From a checkpoint of a small transformer trained on Wikipedia.
Size: 18 layers, width 512, MLP 2048 squared ReLU, vocabulary 32768.
Architecture: rotary positions, no biases in attention or MLP, tied embeddings, normalized queries and keys.
Training: a variant of Muon for these matrices, 587M tokens, 8960 steps.
Each number is 128 + 32 x the weight over the matrix's rms, rounded and kept within 0 to 255. Layers, rows and columns count from 0. Numbers have three digits each.

# up: layer 13 MLP up, 2048x512, rms 0.0588, rows 597-649, columns 128-255
# down: layer 13 MLP down (transposed), 2048x512, rms 0.0452, rows 597-648, columns 128-255
up597:140116186140144123121163170142163098091162128189115121110121140179187097136159107151196133188102127152136114173120126096155130093135140162152130133142114142091123183190151154105133137175138075170098111140139131125153131091069114113142164143127117143158155120144128089203112088159162071094120127140129170088139090127107165129151116168140126172173166156182077055107102076150180162101159
down597:158111138152109107127083118120164110096125140061129133136089119090088127126142131146086115119123187145150169094110118188122163096095130105103088161114115091121154083101104125114108103149112147118139161132126106169118141118146128110119144116108156070143111101092157152109148118093108123103112170131090110188127115129111171158128149107097125138114134110118122166155098142130098128135150
up598:162127170166171135142131082149159131102139162147061149111067121097180145170123094108183109121154130092135121168150059133105073116184099121172166141138120086121132143124126124157161116133169213065140131120093170133162126170144130096145163056035168133126158180119109088125098171088094098147127123144129151082091148142147101112160102159067071182150147110128122172083097132060071111122126
down598:105126195139103108097085125180096151133108109112142189124139064107121108163115136127160155159142160178189166117148152141194195181083089173157163095071153112158097121181202150114080176092101114117113110147150066131141103145099107142119098155081105117152134088155147117110160100094119128167150089146082071126153132171124178171110094070105102074156116087128087174125084090148132156107158
up599:116110139112186151091194118075046206172153157092116105123125140055153109164108079169142091141154123141066170137157125088125144119107091156045082125172168072109130104173109115164165128125086164111103160060164115122141099161110042121170067184099134078122149130124105143201094141161054127146169183116149100050080139097115187164096139143125133118135126130142111096106102176120112118120139
down599:150136164154109137121161231138139145102132163116092119155123140100225076130114132131129100130174084090146123103133095157118067154188132125092151102085119161141103131120141102108111157108116069134106129109104086139124103122169095149186159081125126073120123155097093140134180181114098138102136122066011114160142198135127176185126170121117129108123148153134137120096193152103124162143136
up600:144152058121111093057095091171159114084114082132152112182138117135152101121091091162118140131118123074129149136159097146098170136140132119121125144108017165101177142132096182148136108083115100125097140152168113157134109128086108150141168117138163114056098146088111140171153096108138106167119069067130137198166111122156157119110171154134135133092042147107109134180150169100246121167108
down600:130187110145132051122092106072160100144103075071134134156118166127169110126119048163165192194153176100159148107141106169108107069084100103191111146110172148105140099119102171148147131160177118102154125090130145113119129141108091066124166127171085107098112161138128161123139144069141132069130100126147147167125092146114105139069134139185156093103156075056146094099149148139106106109136
up601:134131147154095161151122089129043175123154080141125131163124115202148138160145151157111143136102106111143121117091117094141108096143160165101157162131170161103093096126125146139130159122105123130169112085169133087053085119152134139146133118076141159092087123135130111127152107159141113114180084154139207017171141147143117131137176110102111162076148202149169145179183164129157185116142
down601:121137127113141163129137151118097122175160116122180165108124164126165114075159127167116187157103161122150092179058095099050108110141147121099121171123111109100140139176075110138129075154127191143135164183096164137135088119142155131094147151141137121152171067091167114135125118116128134116111127141102157144173157120154181160094150109096150139153185113131166081157170110147133119113116
up602:093140165072083094105146148207183131076122144141090128146126095161200129063123115181199152122134122160077115093135088131135182127101150089087111051174107134100160116045154133107081112137124104097074105132037171143101129143133113058149139080134088131130147086163143146092159141076114150165112125132121151201145103154096153135132118135156126125086125114093175137127110098093084141137140
down602:144120123118105113086108127160151104143095114135108167074147167107100121128150124161078105124120069122125119089098116127109137070104132107133083107158126159114119089140125120117173129110138187146102157115099074131094116199142155163150118073105147088129163250148124102118133067122120108154143116131144116143118165152092181120096150132082171126144144116071127145106112136161120175147154
up603:124135136178116176098147126133165099112135137094121130086162129133130055217142100154110136144117111151077152134134112089113154131100127144112099162169157099118171144126137075146130118182136075101131050113078116154117174128133090072142096132135139100092128116156135129105132115187106117142205141091153094105167085072077156130113117135143078140124156086197132146125150135094202171213112
down603:142054125151070213114128130104123182099121139174121104128125090123140124084121092153158136096080065168143141090133119093214095133120191159130124123125129139143094164205085163138116092082136113093122088121132090157121152133184126100086143118113130168119153104117102152117137158132205090106130133125151135105080152171108156168152102131132148099070131135109120138062137123092141108098158
up604:109125134147147142129117132166137182140087105147101154140199093143149154127134146102153066122099157101055103184114143085153109134149047094158132135130099176137162120117168052125129153140175089092115189172110160135081132159120122134133114109122114157140061078244136049100149120102158135112121104136135137137120106151170092097157160138109115115117150175098167074090134154167163126133144
down604:135096096152170163118198119149155098109143180117188095125141120089112124127160138171074163128119123149151169095117130159171114138139072125147155127146115140145124149147138161106126143103172109154112092082177074107147103067104103108092140155149146115121136023120147140135082153127090067174126126099134121102165132189123171107183092106113142118155141116133127119131200097066154102142141
up605:134148122157098179113126125046142093133083139129144180206125094148145177111131089152157127122132198090147105142122149071125174107100099112164070176175110134150145070127119110121121128064174126167120149176149156166163174128105136087082101215127137136164051148132127092159168093107145092071149147137095145121075103121196137146138142155101111051133100108105067123129185196134121174091084
down605:125152142092092108070079112117139112076128159119105088179173087143150104108079145159160123092139096110135103214078105126108116150087121142170099072086109123152097097144153141124142123165188126082140120118122101166086116108153123156109101153082076160110111098121106225117082082098094105111137117156130145106084105130150136132127137131123123090166151147094116155119188169092109178123169
up606:091056109054144104096107126086179211097107101139111163211119104149149120143105106141116143147088147118135152174136148140137099138125159137061134090120112137103140157140170096142113126084127126125168133196148122095197127105148104120083135100137161115107162120103122108126096187175109104151208106151189111131177076105103127150117110122197126135161152123125129148165126165160154140103065
down606:101099115155128133119088089099067122121092145102111135106107098181088133187101091185123118143118129148116135162132138120105110088110166116167190067150056175078086213129080106092151171139122141167096114111119137146092135132160148155122129153164095105152114163089153076145100152130117097076117134047115120102148096141115117064132105103139069155104103096102150142172119147113126062146118
up607:175136111138141135136162169102136127121104068123202158137143074120086118124141194126127098145123045139141164141143097069066081199139160140113122109130151134099118120090097119135097134181144140142148161156120109135141122135102082157202133157105154102127133218149146163094138142165154100104114160157056110126160195114115147153108125197106126088132087095155151135099156090085108127154124
down607:042135127083111131111152115106117082104131055052123097155063124159073198066152129139147100102087163186122074161123092171114111130113089088113111089077158128161150206166173085134107160087104124057128128093182134132155148136106179133100155133143135140084128216125113143089093111124158114108171156136160142145147185056112100126121154181105071122144091142128117103065094116127108080115134
up608:194106135152186112153094110156157194102137190121169039120215102182143110115178118058135098105112071063126149102143093126145124147096139167144076113123154148124131119134108119141126078154153135146153140144147138109068144149176186098204131114151093099122154158150129103050117103160122141129110061101099175144144110126183108106138156099157107119083072147137136115121144162062147136094114
down608:215106159130159129176072059074074088179109136202099175061112150151137115112110144092165165149075137148169141153105149167103145076180150148097130194156102109153109154100131158137122069137096121147206136154098088152154133140155149123150088191161102146144179123115169120135125131153109154121098154112152172181139150168134144123113159089102160159074135141155178171144112080093237132125059
up609:108178081133155161162132087132152134096137123106150022149173151123174158087214138116152094152108158114091170062107131083143056103144127074106121066080162154063119077137130084083099092165142147178129141124154161049143131113106044114134145115120173122088115133118165103106079079094153112060128158119101180105081116074117093082064101099083114079199153077123147130131097140145103172135159
down609:148162142148232113112088112081050094161095106169140160097145121120129084153144101145095181114172144133132125101120118098146111178098094161145165125182146132139154118103183131112107179143139166152182083141167203137145117138153174105165130095071158141129144159148102084102160107139160128178100152142152125139124108181150135174088127148107063135226075090100170139079101128186145172142089
up610:119146083129175113118079142110148127099160127137117124084159131126106095122108122150094110088057105172147107112150073129163122112116125156135099055104097189100178101131110119102097135083145187137116152173137147113108165143119112147098124150105148122146140155123174124115205111119130158171128142144138120127122118140176137176064158090127111131118143118124133198116188123144077095138054
down610:109130134070189109173142112139140141094122122125194130123146159104162172132170137157122101112063118082148098091095073135209101169128157140129106110101141214098155117157139205099177107067153147040167118133202155111149074086070084176156127124148115121141105151163141176122090115100126087127113112125145166114117107156116135126169105098159131103133097120136112115115112127130092102188102
up611:145139090122156126075172159093092123129116176183080139192107134107141123103110106106183122088117123114171098139082147188120103142133114151109122145142159141189191168143134087078140144121152110127062126110142115125137103127162098114156084099066080162106117129167157052118149154090102127137121121147113141119125110160145089183069109124155135120110115108146144124122098164144131197091062
down611:126148101139057056142086141081095073118125080085122138045164101170136169110137111124126083160125064122114150152111121173130142136162125186133129142151122112137144131164084157128144143026112111150095152166124173099157184111098203096091123159178163116128158145206111165138080133194144122118107154128081105144082204104161115095113164123131102148112140120093147147145151148090147144139125
up612:140127054118106094137094143175160150119102139121181101111150161123160129120139110111099103132099167153123128140127129070145128126096141109070165167091061169133102132155130139152154153127137162090126138158059180121141227115121115151091192141093164132152104105179069087089112200163120180130121125084143117117195169125096179238137176180178103151103151143147159111050159110095167071133127
down612:094060059118090113130066168148146147112169108163133125111100080108104175103135101172100090190182124111143083125073150092104160155101156067128032133059074183132083150148154150166152121107096191156145149131097118089125176124145114086099125091121135151108119000105086118121125138211104152118146162072155080136148161101111150158178182131130151180162198120151054194055104161099151195127181
up613:145126090096165137129092149096156138139102101116108127138210108146110145184174061184153102140156115063116062147122112045105156236133098109140140111131142143139110167174166129068076164107133140106123138113120151132167136111163000059130097137114158069144149083133178121117116136093115121092173149146113118172135134192091044177182161152130126157129123150166137083132121144152155141051096
down613:153114154110094129172131138107068126160098103097116091133095133143113158077069115122113114166157158122147137125189098138128140125120097096116109160100109118119136108131137075121133145137163131121126169129136120142150120124116129116099146151135146101091132072094079104134105127107127110138121126122097150126128177093122123155138096130103096109102120150074125127100132137104110146155153
up614:179150174142121133132159178203119150112108123119135089160117095090111110149087181048186145170112074104151103102128065123146169129108136098095150111105142076166145183162046164051168126181118111142091128175153147120094104049218113153136163164124099182071126086198197123082171130163112123163159121156106108094038142116114117137156121123125114093091099115186106158171162166149164123071166
down614:149128153152131143136046141119138153128116122123126070082154113105097111149146113146110134115155096113107092100113144150167132145159142148172191064114139099153119159119145101086152116150076108150143137148173125146099099142175113128177133105115108112121069145158083044103140115097113149112152143168068122122133126100149108169110085170133128115093155086094116185144161120087148109108141
up615:141186081138147064108083190106144088118130166167157123130154117164122156135113112125114128107129154101102142121178116117104133141118107102148124080072108084050169206113080115097153103185141145158100061137168075097181177135047131109175181121098147133082116144143130113169114144105198097149181116122153112069133148079127199105141102095110081141143098150102085179156144112139164184132212
down615:084145077142094076167062188175151050189121132158155092111086131168121152182189156160129133122115145084111149153118127119072161133105095169189146128152130036132122163155141130079144043118192144112135090069088085108163144081120076135172107126082195102131116208135116147111079152097175126135213106113182150061087085081128201134131178162116167164150131086154160153159188093080162156147166
up616:124115172140152114199140116076142048112157097135111164126115126165102087125105142117086091117094140146114121109102138181110144137152161141099104139104136201138163186153113103130109145106100176177164154095167112149156167154129132134135149167095148178102086115161162095141154086111135138122183143224145146086147186128101214055102139145118151189153167103078154173136119076191084100146094
down616:109118070145087148140139131141172147152143151184160101133101074136180140173077121149128147111090123151082176180173092110166151234107095093145111099193107153141087096106151123183091122120145114104095151107129122113091163108161086132079127165135148083115142133175080129106152121162104119176156128139135112132155160136194109137185128129086129109141116132124067095113158166154125133079148
up617:147115056114167140127100130129115092080126157069143129150190203141115100132106162104029140119126150153108117135186133133103178066147149173169123161155135123140137156118087117153115214070106146159126111158154135142159111119140157149119115175101121125137109181141114114120136158112173110130118170138099152197099139064129131126138147104174107102123118079138185184165075090191101188102090
down617:128130134155138202115111120108099140160145097117143160140116099135148152095164185159058141104088148080134147091178100145130159165141099083198171126037118089159089174099133118116156117164147114150124171102121169121092132139166149112114111142177152099149150180131129130146135079144121101118107139135126152167136068097140108097110130157131148106121093085120184121112133151155105067111120
up618:114188079133134074111138166115108134184067147153108136158108166146072115105108125126095173082147146081148125058145076134100100140149083098093154122150136152155126157114145106110097149190144150143183109080101150147153127083157078186097138096151112144087093104198151096146119071132101185120150125171146147132094069193129153126134129140133163139110154153127175155119120138173131111126113
down618:100153127067112159098112213070123183137190174116169103168176116109160098077102130165131135149089184103082158103167100091142100171149129131110153143128080161113166125075108145120176128108186159074107096140194069114148111114144166114142146097108116162113129146198131132093106102088074122103065147107164094167159107143128183107080084089119125081084167153146152175136095131121102165088163
up619:168075144130094113107183105159164148097135196123192104040119125100109154175106230124104131174188105123135119137115125151166162172089063134128155106166158187126086140163130204197085147100120120145169161109159127179078127143118145163108137109040128141066126167153200105142146142200178117192124168138105184108142045163139139102191153131069115025113087105085088149113178158102127132114122
down619:153117076153089138061132132095120106134136172132135110120161180137186172130138086136140133105170102146166110112090168079185137114113081071116120135127127182147108165117173080102136169093140140132150108130096096109054140120117151122141127133117130130154132200158134148053115106114135141138170142119142127180089135142182133148126142151169113105102119119097093099130154113116116089061133
up620:120188067094117152163173161140144127157117161119086105109140159060157107152144180166135129101118139089088067120115115147134167194104129141181141161125207151182142114065129075094098167140134122145109099190174129125152182105147147095146126123113145124150148189136110132107128111100124147135108092111034129142122121148114110188151154153129152115124113110173140167144143113155117072140181
down620:120127145125077113089169159159098156087128140148134140146145084114159111138136121135117138166118127137117185190089133136122121132132178128130113185161096149115127097140094121101134091131125109092141143136106124138107168118178130106140106143105112134097096100143083132146117143089102153133120131169134138089124098100092148176119063136093141123151122150134104134155113138130121176114119
up621:149123083085131152109152098161086081114116116077086125112170152147135151090134165121110162203146099160109098162153046203104135134141103138153178145140084176106217210133173131128080148099095147063103157143148120153119143090196084150164150097118123135128119139094078106084099142105097107097150203104120137107075191112134145109125132144151177147129127091092164128134078136150097138098110
down621:142131145156185127119156112121116168105152139155122130131139129134102146132147146140113109093118167066121210108103153101154138136090166108116115092109129114148071099135110148082112142092113112128148151183117090139074104139109107139107152104119119108132076109119100125115149150127136123115118138120157127143113112068099138114110067124156111126146144145118116109108121192138097083136152
up622:101145127144104206142126125161145147079132139129076125132053116038152136098087179133150122068119114147196175156127127083140164090138089087112162098167126133094110103165096082123118113126141155132142127100125088115114118138095115151131133118182101178056095136125071155130138131140170130127134156131155161083121095079245170140108151108146133118145104127129121146176153135117177064063103
down622:149173188161156199151161149112136151093159132132068177116172115128052161156108067159072197124116137175109137108131080109099130090130116169192155153106120172106104148142131158087161057108136122114156112169106089135139127088166156074090130198094130128148108173161080140129136086165123116147148190099125090132133123111168127091138097120138187148184121151156130153161112041163115164092112
up623:117115123199132070127159100216111159101155148138183088152182105156097118153114180135166160095174081134194098137128119102092183109151134099142105119127073163097206130176123070065096138145125159126117092153185175114111156068137129094117132132127118087120098147094192130115066133186101113119113182145049093170175133095070106118142120106130133132110147127197129124129140112181079186122128
down623:154094214105091104180162103133148104118179088104115185128107163170137155097133165177152101117147138147150176181136087124079137121154142152127080076099144083159095100169117103107108149177121142118120117155155157176196155139094079161137135131167147161132127209129067141097101160109151084103092140150067169116164166132134153094118146148093152109171140178125128165111100061162137151107162
up624:109104120144154143200026125072132133134128120183133152151101149084153075131078095101162110109106130113068120143198114089105121113116093117097124165098167160158115151152180148159106092192121154135083140121099128175101156106109111122135114109202120144114103180120095143137130144109108150150098099117152130092145102103155126065149177083126123105114079113177088160109146143098141146131173
down624:100162104185161140100167129121103154158166098089136126113073115120137122083123135104110055106126136128110132094188144132057124093112153152073135118140079097125130117185055131159088172172110094125146176148075110108158158114168126096070131136123173117124115128150158091147132118130085096127162102147123105061070152129164094111147142127100134097133107112121204107150134116051101150113120
up625:141132094125129047101101171130080188106136139126086043115205177177170162150087140124065139091092160149089173087163113132070109067113114049164107063128138073125172107124132093135112100162197143127139094105124184159143098104172117080174120116120107122169150174096108133109144170185033093111153071126095094099086131087110160084096138104156106158110120129136118110192130166192130111120039
down625:143156143115140147140220122146099048171128173173133186104120049155124182175104093155118172086125101132109185095099189101172120117168122115130140146103154174119145132157143081129129125124111159130155139133097154139128092122107082054150166152104182134083137176106133121176134065115161146149089144117089074137077130129113171105110097133086073105104107157117086057132103166072126151141145
up626:133106115185105164134154156109078099120172081181085147075144099087138129127184112154146137134143097093180129063116181131111079086119185131116094161198162124177134149153106136172073163169114103139143175158165161165132103109188084087128098142140104125096074145172149143113189068109151102165111172039055077096182120169149123106130147131145102065072155084112107124112138107121142101125137
down626:105099180153108128113098150080120105108143110145080086113096165095114092128150145140143111129104158176154143141098143164118126109131113154075117132119126139115107085166130154106136124160078115110104156147129085166170129112109181145107115102131147114114139013144145127144122104123152109130105158122144120124088158140146132109084151123119092184116129097117166125155147126133119115171151
up627:161186138143117112140159102100177126144114138144126124133132095140131120096091145075155105143206125077096154187138152090116157134152083171117108115106094119148091050109086130135183118155116137113091132128103103126062199153088171105188180141147147104133096096125106106138132134150116130118110137197098066136149153128168096191114092185169101158055168187186085104196155120103074174125170
down627:120165097172062193105196127107139158112084139102117174099080103151089108148183193135146137139138121156096127169091124148066112130139079120106108078128122165151116089190136119121125148178104124124155134142130150127087104149126158140113118158170103185098101185169109094146067164121119138108107148145117151135133129123140133067147136157122149104119122136143103044119135132146149178092092
up628:131146120196176086149149150152114138079139135094100178109099122131063090074144141021120082177185107171153191086078161106070154133192069101100127159221179121094125192163138091150126110118159080128122162078151095106152093126078120040167148062116138105094115130145154121165141139125172133099143112109079164146147148156103125068138111139169173141140159112083046193182166089114133120163110
down628:109175141134077108095132127040154080168137155088188083099175150114147155069162096154177159151086110189117149192064175163087090081154128158120149180111101206124180145095097106142141174139052109147157110115126137137143094120145190073076091106101126192141111182208173140130138093097125096086124142138108191109163088105176164150155086107116121133122145119113133109098118133126093118137089
up629:114134027083147087140097170063121133147179091131135134167199153164159151176114142156099141176148076096141112109148106111098150087176103102186135127179108108111101153124111137148104120132114106157088126164113122163163165103112144131104115107143154129148094092068081111141097128084128129091172107189117099099152113118160067080175099128135173127106134178137121135177154120171151170159062
down629:115146161127079116092130101135145095139099117153143125152112127107084126109152158112109134099089203131169120194110147120090141094119142118149068096138148167171161123093103156147094079145134137163145088107140178137113118085142169097137131192125106110163117038137061134172134131149101117140181118126169177115137159190129136137085120154103167069100113112137181072116149100108093122154143
up630:107137038087058121120153154111188111120164123109093123172102151128136071064100121153137106083129139127174154103069148132167129111159128110113120162102131109171066100085142148101138091188126126113113096137051107130187155165128105155130114123103149109157143139176136166126118120166084146165127150102127136163133095105122098207098114107139149224152100150167161103092203145068134106159123
down630:122084065155139165102114146144138082142161106075095139079245114152137118195121117127187111154099111116109190077173161122093112119180112167136148112180161164177109135111103094139157148118148096200151145089107121085155167157165110148187120094090169138127153149112150076135127122161111107173119119075176102106133097152148093101076191205072168168160137073037118122122181099099137116055179
up631:127109187082145105083164089130127114088142114196144173147128171099138181087076126037149163090174136130101141150054099106113097109074166142098099092098157100152223087083062191129073114098126089122113216126190160159155188095134070106205141096106157126119134146175149111156135099098104108146118130134088124132119109102114117147171084165127129118187119102146150112095102090129152097117116
down631:141166065101124087144133126156144132152144145172117132146090135115143166134131139078133103136106098143114075059137132165115122130150148135156135059132084131116125101089141083147067154161122138116186153149116127189190148088097177156168064166072136161168143121082057140086131210145078127115121127135112106164197080082098107160156128108106107108110151083091110061099123082099146116112188
up632:140108133164115125099119154132127157113136162172127141128157090143133152100089147124122180147151143139106146134104171129117123157098089115100091137134140133167160134132140143165169135121103141116145156113117123166156085127139160119120103093074151077119138090203145067115116089159171129093161136159167138069131097105144136102096153119163112191152152134108111129114166121121130136104119
down632:107092110131080117110106120153145157127088060092109121166156158119171078139143144058176162145125104090184144130121135140074083111078141126148107069198131146092134174160153158131136071146076151133081110117150126146087195141105143134091094117167124145118131000091146093151126121123075138118155150146141108118092122161082098158140087160095153102118093165102149129136090085139148117150156
up633:141097145179133136125174209109131128132110174105136078136074131121118142136089161144086125146188107154177165096197197048146079048134192145141124137115120158131148114156123115172073159081139118172141152171099074141166115048154167099102106082103156183145149140156159154118074107094117135146124113125156146115165118140140123168087144140101110090135127114170150150110109152057125140112122
down633:099097094113068173117156137163073109137175141165136164132156108155102072135146172074120110095129158133156180093135170139117126089132135148153105115127132096143081142116143156161085127136144126089120134137048151134096135106133125126066106131096131171141080109174142076150108092083079103113095127101126142121169122134106149144111136070117177119080136102092127101095097110070120144172180
up634:178105100134165126140131123094115090127183144116161127140144134162173118161153101084115150064155121121143140215119137138024118125113131114058131081134168109141106071137087114102099137137119125114103108144118100076175121082109125143129151131189128099148121109113130173110140125153134115144078154116138139126115103127139151096095093187113118134122125084092120095142077136096110140085153
down634:162128166143117177116085131116113147100085179120176192129102142119113112128083088141144116186125151121074090098132137067000136192130129172082137130142189123076131095118115087128190105093126064103181196151153108070164081113108141099136132171164155103123112049146138128158126205120117152112128111137157139134079152143120110107158107084176138161160149125123079152169050078115152089139077
up635:072134172116136092132098171141094132129115129072164116185166171098180133127133095180188078125068125135146095102139164126077101122137111146094144138176113127116162095188166126164113147137163120154190129140129122078098125143150122107068156127162103208149142081164115150127069093110087112155168163112124143129160103095133171110215130081150117124149148112129117092093063092107152110157156
down635:169129130176133118099074128092111182161082191112104177113166096146132205071149130153188122109156080140148076099175120104120128136144135092148152146176157095159130142125129118152105117134134135177139128129096128069113178158137169140077118175149119157137118196140081162163206125126085068160155094102135148130051167143083105134123191111147115132100138137148142171113128136072091123147110
up636:123136129187096142153124108133135087142214137142192091049092129154127138130216115135187135100096177155143094093115126143119116145143074122144130191118108209134152154121126104126135177086098215164092127124071151145152145148110120167077149079106103159107124144072136146097123095104129174123141120069130151154127117115101129081129135181147142134186117126141129140134223123091162140159107
down636:186116163145119097066148166100135094129141183121166134117140136074147144144103080097101120037147164139123133167088105156174143163125123123126145140084151190194124142169098167110204082147112105192159139091182076080102138170115148119103120097085169148158163142151155070076138103107085122141124120179105131115166126156140109129121161091112108119089181127147159084111122116147136113139095
up637:109172124126111096117149110092137126143115130130138141131080179125120138116101111095097176144133122110147157144096096128149141144125159132173132142124100144167149123137144129097171105134095163090156122195090185129177140173118148125101147112170106134152087064090106102151087166088155170095180150133181135118096086083127167092122153201161121163177087128128123110135132119139124146145112
down637:098154103140124107085167158096155066127111124154165123100109209023233127152104088147078090155148128081161093188139074155054127127139119116096203164174120087160152145162095159054126157055142157107186097137107160147174138120138220085087120123050103139180111052191183163159152153144096159124150151133134088162114097046186218234143134088099094101107160106137137153115126108112072116142106
up638:109136117129161149072066193125103145097146126177044135194094108140157146149083171160093168074090151212132113146116122107156155115086132141154136136164131154052139142125131126140127132098147128125159158153112059166106123144118171119194124089135143101113052115155131180095192152097086128096141121129136099132097195170151146193172142131169129126102094077141125177137054099165148146144107
down638:173164193107086154129078126112167098128088136126059101107124118145133099105143143068118170124097158169123169111097142109165101124124136088135153072151120127058087138200087136116093079137105165158128099122126116131111139129117171127117128138080134133070212069093100123106186143096150114098094084115140059140123107099152084134110117188127137131066193117161123134173090101179146123131127
up639:105145104124097136121064135134138039113121123149139127146168128164100124132177087095189118134061101089195146136080130150073125132199134125138132128079047173122081121182133111157119104115111117099115095112130164107156122049125132093107142156106113166087104054165102109107165123122135135151174157095162111152138162144147077088152109067111082139093164141165155127136175113132084135093126
down639:108140123139105150133108165133146124073090154127113089118106109111125143083178131113165135148145146098095118132158170078084159113110102120128123120128130147162108133106118099123175165135120144130204100129155081132128129123083060147154156071172113125106125083172109149108139115093105097176123139139150100125170192089102159172165157163103092080153119127122101173162116137144149144131116
up640:065116070138169136138129146128120144118100114121135125109099086098141102114142103173091122206165154108112141114092073124154155147105140194113107136144090137166151105140143119137022149083145125144158101083159129121156125141131094161071146040129114110138112118109187118157124111133147103090119127213124112122079127103127180148076135124109086182175123164096100142159181126120115100119107
down640:059125107081119106102098185155122079082106075129142189091121107150129163139107113163106191140149113087165140129119159067135128188206134100075166119106143125187149168085115071193088126159084142130111139095109131106142191164141112129138118121179124170121104255114102099166116127140150095133127121115083192117179108169133106154126146138181123120087161112132064127150095125103074120037134
up641:120155172091088143147151177142107150110171146229095163164212125143113123110129143052174060147121114130156116189084204076138121205135185133145158127143101109151174082123152122116077227101110131108173113118085092085168116122156151135158156102152169182139121088155170148156097048130137172156087107124134136106123102091128088125158119111172119111136105133190196109090115154108124146085123
down641:129147090106138132148110095127108140098138144177160152139073128186131141138136139119165164153118114130110075184167153123154095131151127096115131161139097125116116080097149110134146126133101096121126136128084161101103098134122173107138161123109124162143080175144155098143187121113168149138107112146104180141113133117131125100119149088166134133130055106094127093142130070141084120116168
up642:146094119158099149151063124115132158132123122156135146138121151134107192117110086117092145104152123153164156121135083093155184153088165126143132187114151174118070109160119171130157147157108177056156123057149121140106158088154129124132108084116086141135101117123159175119153119124114123126138095083079140159134175127107118161150138163101120117129109064118124131082140097063132131100123
down642:167086132151074127132080129149101136113099148076165128131098131083140129103120142120122141149119154184107085091072123167087162124081139194156188142113138102128117155161100127128084173124128154098088110112159105104114156102172142098116085158176138171180083082105125165093097155133131115154114107127162091115105167146150101125120151139073173105134170134146118083167138156108114142112111
up643:113135182164148105136101147101126102106160194122147122152175129150153105157165158105143126053142092147150170061111129171184122169126180095169071108114131118125164126172117103119112169110089123078087165159132180098133112083114084112170108185112139120100137105144139135162114086079181162137131118068106133143114099125155172164175142141174117212122121102147198144158107092126113102134138
down643:151153104182141075214125117110082166067125173180150105175154150108181118116098137135149156165136169128123121176127125148151114138126083200166109110122124181149115132103161132114177100133187114184094116132139129125120076146081155132118167136101147109087104085122168105107125125144120091116125161148128145128126128140161113085111133162100115144073131131153166123179166139113113145094100
up644:149170101157111147142107090036145127161076138090080157097126169105072110138127132169094094115159088138167152145121095121081138168110139078148144143144247132077221199064131185128123136124152138185113168179083153098154093189082118146106135112129082157102088120101180137166189102097086111108131049097096131116088134140121104097155181073065141085119135156112089084157128162170042104103202
down644:113158131145123177123154156153075124150166147095148134149116132128098170136155101062125179169124145124176079138129146120075105135123140143127170141123044120142200156123185150130099154138128086094100148141096056135177177134134114105170070117108154091128106128154130188148131136111129165105097188115128147100129128110197097106121162086127137122185136117127100102142123133139159145166105
up645:115109077116114129134143099118173107150142088169142136123149162135056166164110120111156128137093168129170134161153079119200168099191110115109144113078067123080188158147120127096100164084122141097086182174165154136143131117137100102133141142148168145076122098173109120097123141091116109121091154173091084153111104198140135129147116159182161105101070098185134146095121156118150107119112
down645:148146165126128083103116115103134063112080185095085127145168091111150115120139150151098101152114107111128121129139118111208104126100127124079132167147165125150151151129137124089153108127140109120115095110156111133150172074113118169116151115146162148145119023112130122128108098095163151131117145134154070158092140080111134145127137131147142131131181078110113106106135076145102112113115
up646:146146107123051148078131135139087162180171199059124135185157115134159131068164117123171106169086061100096156199118110096185070102111198068133118177125109083147132148082143113077122202182130143147129196125150184126126084088159170173104125179143121103141106103118140151068148161040108089154144163148062094067125081183068059096123199188108160185117146161163101108155138088088149113118083
down646:172060117125091136065144165146144100189180184114124149198140130131098111125119060068148087123076118064110091125077134088128130080158096153137128201098180074144163100092168045141135155118115087166123139089136155160140128183137068093129152130123134097115169104105231137045104185086095094119128149083102125140116128125110108117157172109122116104129181157103079103215110123114157127101165
up647:155131134132122129133163142162184124070093139107172132087090162135146138166137112108139157129096196089097134100207164105114172055036127136126085142128094167201156127094172121134073143101132129114120111137083098091110147147089177155122095098168195116145100161124127111146079066114082119100138118158078100104097149120169137101074168141134105155135113096147112135164150144082132129085134
down647:130194123103172147125136152173186117121161157047113138145191126122080118137141178124125091146066080118122145123128157128168146086129148127131094178130166124128092089118145088213080176115115139110159158115090119072083157126123119177077136135086146128128105121066097121117154116176161145137156097162126144140096115191130149108151152142086129076149109145165094135123156118106143159158179
up648:157143102148091109158150098119126167121085111153129146178115164071139181120109173089140135165105106106091097083166152168128102134096173121101156104112124161091126139120130096127171138138079160087098130169140125106104156126170052122134133135158143120121121156154109190085164105183115124112187137048059151139097150172091136103132137174164175155163171094139092131085082185102109126129136
down648:111100115156128158142218179173143114087106136118170097064107212123076118138141080161137064062093151117120121096130164157101164084108112102146088105104174199109146136096107155152103132131176168121116097100147135151160078120144112117142190149130067117114181219190188153092145114077112156093105074084097104176098087150112119165133127140129187125173115169097155106087132133152139148115097
up649:109203114139082178112086129077181052086107152100096146151153117142129047146117145093139120105103073130148132083104101158125104136130158110175119105131103105117049190167129110159083165135116134142135155127164163132097076140119143069119143140145106100134104079113109128093091095136148122125159140138086125119158129135148131135099148112149095155186145113093113152111116097167153086131180